Weights of a small GPT-style language model, trained from scratch on English Wikipedia: untied embeddings, 174M tokens.
Each number is 500 + 50 x the weight over its row's rms, rounded and kept within 0 to 999. Layers, rows and columns count from 0. Numbers have three digits each. The size before them is the row's rms in percent of the matrix's.

# layer 2 attention value, 96x96, rms 0.121, rows 29-95, columns 0-95
101:577459465554486449433562492515598594452538537496451538398528469528517447469521413503431500596494476504492517597487474512469513469427486536480507549503463521519454519627546535425534463594589442495530488543459558557521584468572539558513467594373504523461528554485463480491546552557555502491
087:440503526480487694529468421554426431500435458484536496536514459488582472557459514434517519487510494406468459566527514536519577547527567492436570469471427526531495557511439420455553523461526432500443581457497418529502538514425467481427596533435429477491526549525499474572481580464480495479
092:387460464441422480509492471447447533474532472511521582520474447477589492521596511492478515480454533501507480511463587380522571515574401527427531501503432516553497550584449460464519552550534470406487596380481546507527559443459528518487523473528538540605467423483532473464467476576428464458
098:508528571384560433507492517514562579526520496524599529444532444493499517498480563538524504467526461537530469466531529519468467474476499552481556452482488434509426501560452547484435500567473494523628555502453383577420426542655465414510451495544509498539514581536488455600486487470520563425
095:521478487549448517554560550494489461548511483539542509519441541613593421419431503517553510529507421532505571440453480450601464497381483464521544512445533513510476535552524399456439459528531414429370478493542574560563484449426545463449530476599490532469512515559505493523488486588440499500
094:567483495504461452465501424415533488510518428494601401585514574439579389501511506383510539512459571517466484492432577583466458509580406461462462516492555480549504541492481544503610533494402495480537519580554465520451545492465450498497466523522498509577564452446432500452566512439531447509
098:453497439383472499482534561484529554544520434423481433535502614507565503579500471465517442543522491470516507561526478559502446455522534516496457420555501483566536460529429441486576478447421454551502462499463481479421476495537594462506466498461672590549432527556481444505476405408500489523
101:483454498483503433598479476547497591478488552534575471468525517453440503625440467486463498472520513585490529459627499543482490463503491536525419407433513410503378506398488496513513449532462536532466547420542546500496467525549450451433500459549538383575483583514479412538460489448543480465
098:554527559527500508528506525521500455454516519543516556458472461474363479498407576573449510599464507586526573493458509575485529492449469503569524451555459448470456522455467477552431441526622498445447429486581490542490481458527397497474484454573399497489627522465474478577520547595491503482
099:483549465451514455496482591526467459540482476493503438558474533557510552453463558490563444591578564458561402452489501487485456484422515440513478513486499549435495477488438517392558532411566470588437404620458468504463456606476546463520506479485545576563425488536436509427493528401514489521
107:413501533577501562475539497496558548449456454437486447586530454472448465488511464424457584480523464444513497544552532514557472458505518527592441630435497397570445514493503467473440543536563530424562477505474479461496477488572448512567550545491385510593497473488409431502500500562491384461
111:474523477490497555463469510554452510544571561478525443567496521458524460484554536515425463380514517501445516465440485423549578550506434559605442532424573496508536517510489489550545482536449461541562464578459547445463456484477530549486457531366468436502579658448559486508471498483486523389
100:553586497485546415534476486484545541486406519575441478480510482595487539444562479570493509489492500413436564500510413406533501478560588524409549547448592552464475456419593516479500545461549526511539497533525550487503480476509401479424500519439521592553545626500482409559487502507535478538
104:519425447527532546475553525464466457452476560493446521524497554512538424598467565475450489461471480460512571421440512470588576558481466478494543586482529536494549482650484501477481516529506505503457577529483533465432432496444559537478569557523472425402498460357511567587456448441475553455
102:513549535512471461516468459552569517567513443425370473524533552415573476478613454492539495457556557440542518533494509445443517456494473472353461486467548434491519485440411593486484551522491458612604589473493495548507507560527497459504519430498549473549554558474469525459510587521527519565
103:540522496582464455454502544617557512528503491480520549423411553479584474531546451486476481541518478523498373547588512523451473473494514492427453433453631487529520531508515511512419498439452550464502488391501456566429529579542442489536519396446568580507496568531492588435445494450504484530
106:575392457524443566509552522502426483574511439570512491485413591562543530468541587495458512484413484558553530484539446546460514518534568513462494578511472484582490545539512539508547535429466467593485499436477537525347447549475438507523588469484560506469549444474535545548444490444431429457
101:568410475454520429518483520499592541516428464493485537552448557472537538386513454463428486520493503504471488496447501511480556506459572439407597503456534550541456541395477481513447425445493477524479553510536430475423481540515365472592465442543474549586531461538519472444563390529485566468
101:471490457479471559507498490500561550478427390486564469500462539479499526499505552573493518494573466462453573459543485550454490529526501486629543582391595601536491480463401386590465454525531488569541507524536458514485411541519488490517520464489525485504550399558515582485585439460504597524
097:533546459522461509450504508450399398475523453468550657610503398572501506582487611490540487473457553536581514472420490492482532588470553523464503485451467480488481478454569556436540582465533567577554453501502498452488485459476566458508490550523539607485566475498490519523477441487459581489
116:498475499491484510451482495502534599544459462504552502555458623439558588416527517451507483614446554431509500568556554471487438499496573499481491513570549491491488447480557627496530586520542468550572552451470507543415470483511510479467415396490511497537468546530451492494619408444518416498
093:569507520579469507421481485550522527453516566501519465506436467558439550574534608519483512565495448508484518406527570523524531557439475508512551487652469466541488625488501567514484538465568598478439510554482592491432504438582588488495513433518481536454444508383509508581490481544485497526
105:490548507481475484412495546519481457462579428449495461464493506564512487358465462460522589496539516484360523467455522534529530474456524457560497465486473533477510523464507425611519486464477639495579458548502516452495496476411512529374489562527470554467552508418453388547477558498529575529
108:518565437550457437412513587522540531559520502445543456495495533521529487485424493522615487436496497584498504560497420540492561474578560573468446574478586540483519511554482430475520508522401531466560520536451618567450465507477409578475537582513543574556414520455553533419497492470517468464
103:522425473488659532473446518467494390532609519526471529486416516568480474598548567383531455427518474569468531489458544496581471506469496519493524546515436461504554475544522472493463498530499456499477492521531562537428460476324522585499530475504472507452548519441473438514500538524557569556
095:515445521461430540462546448479479439520512407535564488594523516498389477535585557445472538424463456511563473529586462477467459520495479382527554389460488522558460474414498581437562588492467481470471487440536468445413534445480558532535513515508525518534472469476542505561450637467508555453
101:468534536445512439512478503475525434416475453590586493546510561349490537450528504522465445487491546476399528549607545532475526588509567479437449492502490468553499513479408457434459510551566430437497550485475465386478543534500529425595537426463460472505459515445471513536509583441484424471
116:357444556407455559460529431434510525506531473510491535503493488466580588444481511527512513543474457482485365457501516492538443526465554465602508543580474511459492515359531500509463530519527548544393505504489506468511499562513480530549510552494561678452574494537491448479538482517532510556
098:559516533422493473475466523514449474538498557460497517505466610378474547417519404514493503502526554444482377559530566504508522520471512540449449517564530465440496429453405482432548530486484479531442479504521549544456493440449434471583504469498555480495426570450474457407648561445531440536
100:535565475497566400497548520508464466521613420440511491487552574544440512554454519578480510430479462536538590467435557539488518508415446566510471512499435586512450538515526486552457531504464499598558507523558513565485453359438478489552481434503519399461588421515527495526587494546566522491
101:512597567555550598431533447485425513539451547500565489570456403525432480508496411546449528480463559480471455493531464505563576511383464513517514455511513521411458434601529609424499522528487548454466510531448478489481511454423497512501506608546459474606469495402500450474466483476504457440
112:422493489409520564551517492452520472451549506458546548464583530443522631495521533482415518551513446442423530483495552532561458499513508440494466515502432555503499519396471510496499507481487428504458452508598467512525528430511543437471386416587548597451591558528471396494503487532457600475
106:495464458502481425504502507533466466543438495437466561537473568418587551475555477463493473537614458448455480530599509528536427510507537461552537438542627428440497471464539530418554563506403543535424474546452435524501527557507534452505533453464508478451423526604446465540503513487524375571
109:519511471544571497558580540556564560459463500486503521529554520452471490463412610505492505491454505515589529559493560557467473510504415521436535504453421472544472500500424434508427530509474506462465433542636468409464513442579469429615477474559469443503536478557438517566544376483448488539
091:490572449484474552491465447400536568495523484576534489445418548594515509492452561496480528585435529455479472520490404487427490463472615479438531500500443528420511524519525397555456445518377478515495554527553557566479391493568466514529516484588487582516541548510433526472561572472555499544
103:513573507526517638484542512448485591525519444531459497500514467432438570508546500464444461474459535473554501509534470528520421427478458511547427540498425452521482479476466571544595587498400523571495491499568462503501505553374570525458507595430484492465467581565432523600597506486544496458
108:560537518478475586552469479531551333500467447468488498527417574547556517492519369560503504471511537534553434490551507557404498521471391531474540469490499509445491593543507484461523596417406546515520442512441490464443512498578537471486546569534480543572465490481469531570446587540491546502
108:560487385503581398551549491558525501580488427585554519489536526524500538500397437501403434544516416463483537445512468512444467464547468443494563507517526418524465545534522480565532467450439466537534560460501531570447495457587530531514423472442405461543508442540556483516378469562536494543
102:505491588557449553397429512532506552412474476568555577562451490564517448495476468532511536585573551549520423528485383499524464490458423456519464428480468603478524546481457535411483611485450464514480484517482423467505548521523414508579461453517515548499589555469453525607515528515451457525
101:533584488532492518521535615507500400547434380505515508437510471565455466522477511493512495564452386535516507415513485483544483439409486534430470513505477481463434505574520522501503513509546416410587469597454538450535513482445478522479556544644513485525530507572494496415469574441514450421
095:484478484547376628471579439500448453436521532427521503492495428468419491499513557490462474538557422531483457547531531499501358495530504538460530489460584561467525504445491533512606409465536483556483515489496573463559458591443561524590499490419400481447499551497482484535516449467431541466
107:376522457526443567522497479503503466523605574525528534573486584504531396494509484456490413442498554439527509575508498450448545462432568420434539488501488421485548410403468530594520581456428489504469547442501466484512527577440461571557473569456483456479534487477489476485478474566414433464
097:439581471563423522494532620556451589550458497500474517488505493483486546499531453551481475408384520486545513604475500511520523558544557586468463397514489509484493570455506536540432586500549432465423527424466435476564494491468489522484540502448478454367562579536472441459554455471472433506
105:487480471444502607439527472470492533529466471432441533556515486451403460509581556459519487491450543550422469588536471425507538567549506488394489501359518449508510433426514502547383542496528449478488514506480533425566491487476511407557537414602494472500534550540475479420507465419545554456
108:531505382455509460543573555436497502525408550559554512400559547553492494362572463511480453555532515488503521510490476499436413549495469494484505442475446533455461546527554462523486564505421493460513531502477517555570451605532623418461491591562525469582487505526484483447591505548575512521
091:464548492478515451472533568557502525556466569482484499449481540453615423526471559583445469503523515518540524523466623446525626511513519565549468484647471580478517557474463479513588497476538517473480509460492444567539529534632490527535575545502440588499537451466535428577523524422511484486
095:521525532451466531477441475468502492557487496500573480466400509501499436520437565449484502392504513546512496532589604443492566528458606490419445538459577483512547496465497476575483485438431513396500496512531493518512544524492446528465422617489571509594598509574457557454499582480552443407
103:436388511498517456454447513476482400491658472412485527539518529433563457583511563479483410459466503449523560469609561418559575398444541500465586475523502507522507488468453585495470486492463529493447544494601519472466505538453476585508472489587510463454540452487521514529474495479442568471
103:422489447440512438455471548472486553576425529515578465409552473560534516493511470526534472483519459534450485469444483587540475545515373410563568526439437414593516487499532437450507472503515562576505471461478554436535558533560416535571481581437463536501557508486538460537519414436439578500
110:552414411502551498418484476544579568420500525581501538465463539547537481465520523575430557599494436508454484538384456541460503546417447561533498543429448530507452518608523507440497503496487516583489412487532527476478476543556548380455545456484523513570500575507459483562547515475478579564
101:524486577517613543529602475603485449472497438492424530497546452400466596548569494403480495599550439498453528499581470509586417463473520520488498510506390538547564545585503572579537499470479462520426468542513487482566487501476496462522375516495513451497483488512469504537465457488540591485
100:593469528523509477443492490582488462491533439598512496499499517487465529486487496546526459495606436506449439494462449455551521535378583483590462545465472536565478492545527477502479453427504513415581511501401576395545441458586468410512426489463490516548546414376533504468456530441461477498
115:444555523483550504539578453433398495521575464407518472603467559515512461482508456414574476415522457509512576514512496502474565516527572485499534510561480443557532461491525466588420573515466507545540453527491503501575535523490526514532525496522506507571397334602406436443440500529499506519
098:433500478565420453561509624538503536588482415548476527457534579467479498453441517490456480527541536499509473481490359508369546544576512490492414521417588476504505554439510489505412446463435528465610577555451536511491530580487472498529423519549503486544509471500529509444575521505473481436
097:525559502486453469484482492471470461517537524514560473441486500553414482501446515376576526485562497444513550449438510497506473502517476526426473435581510401523522485438534490426598512480585489506496346422551499544515570457471492598571454539536512614438509471554505533476555500534541371471
106:525573450540519611435495568498548496574420452501446469582491369443500506403474461606474537564506580505572386500532496521489472527527447507486472572411526492436543454518560537436490558483479531461487469526516520514481506439552411556505497418425489582508525593499475489568469488462556468507
105:465519557420467456491511528434422526591462570484484493493536536484486531562602520467519571423503395484518520477482436468521519557491576548536430556524498506553528503570501364552460441575600454487529478478499499599537565494460555480453608513621469473562405495517489474475521552455518463505
098:502533422480498485457527529554654445538548557547501547526467583483454467485466545514450504519505465468373439573429517433430561517571544502457552488561502468468500420461527506563542429489531474457480549439516498496559477439531454478512462489487414534607561521427621432530479435552439501539
102:572469517442460450475464526508477550516453536550556532456489530513524603523497486489479494467475502491583604493442472514547489555469618519547479568516508522485490514523540405520374514562556427404576438492531546538538527495574533492475495460579541520461469490441566546507608649488602492465
110:446548501634504495423405513452573490509510464478471462556445513440429507417468511604458470570428476483545438504455489478479575508471541493484577565441507449455439454528548531474491466410471521485499533543426529532469576481591393572597509427549528531483510597483472517569512420490472481518
099:648527480473509589454507477587582524510524500392461510557512457513508536506520435545505516461520471477525505536497559462512626437433547512519567498506485484527437519599525550485605569436591553506560516576478493467404509493516487438532494402489535515496554488497582515616468483532441481565
110:462501525590568532586544462623551493540562595525463481552443427486509498479468550471490583481523513493392461560509536525523594496374578501447421505462541569476468454415503483532388477493481482554521508511555471505461455440442482425577484441459519400540499514499519497429501468450495445546
098:503591537528529579444537585436563410516558502584447500439515496515527512350485517527484501545520562425440469554488486462484507428570531528538523440479458576526505511495442526555552579463485498504462439477496436539543471485435483607556572560428508537487587530419502538468534501472586435582
098:437445458478567526384535446542533488511463525514489516482516550557505512461470469456456508526513527509572558500500446508515556496443475465434436477413498443507471415503561536484422513496457508618486379547503447522533482464495499525533542355587524462394401564470503512589556460590504577533
099:479438430431477499500526535531391509413486610529504416552559453481554498444521508500526540493529579424485566512541418454490434516419536517535429576550560439438481483449517448516494466419567564527600417566515511494522456528544587538525523424501590579490439427434497515472479492540474469506
104:523494486491476462487417635512442532466461391511446502469490459570514476518542480455562527558411445485572501467571467501521439499513488465491592506551539517391561588492532489502451471556473461507465539420514551608567507452554550590524590510624462458515477516526498585481422505481577508511
088:482548558603477453485421589499540491498500457575469409497521558466469574554463522552477473527397640534503520516505409560474460457485470528513490615494450500581473547526468475472535542523500446457492533511545412405504512488462519500375479528528537421464505600468436445498559484408507505525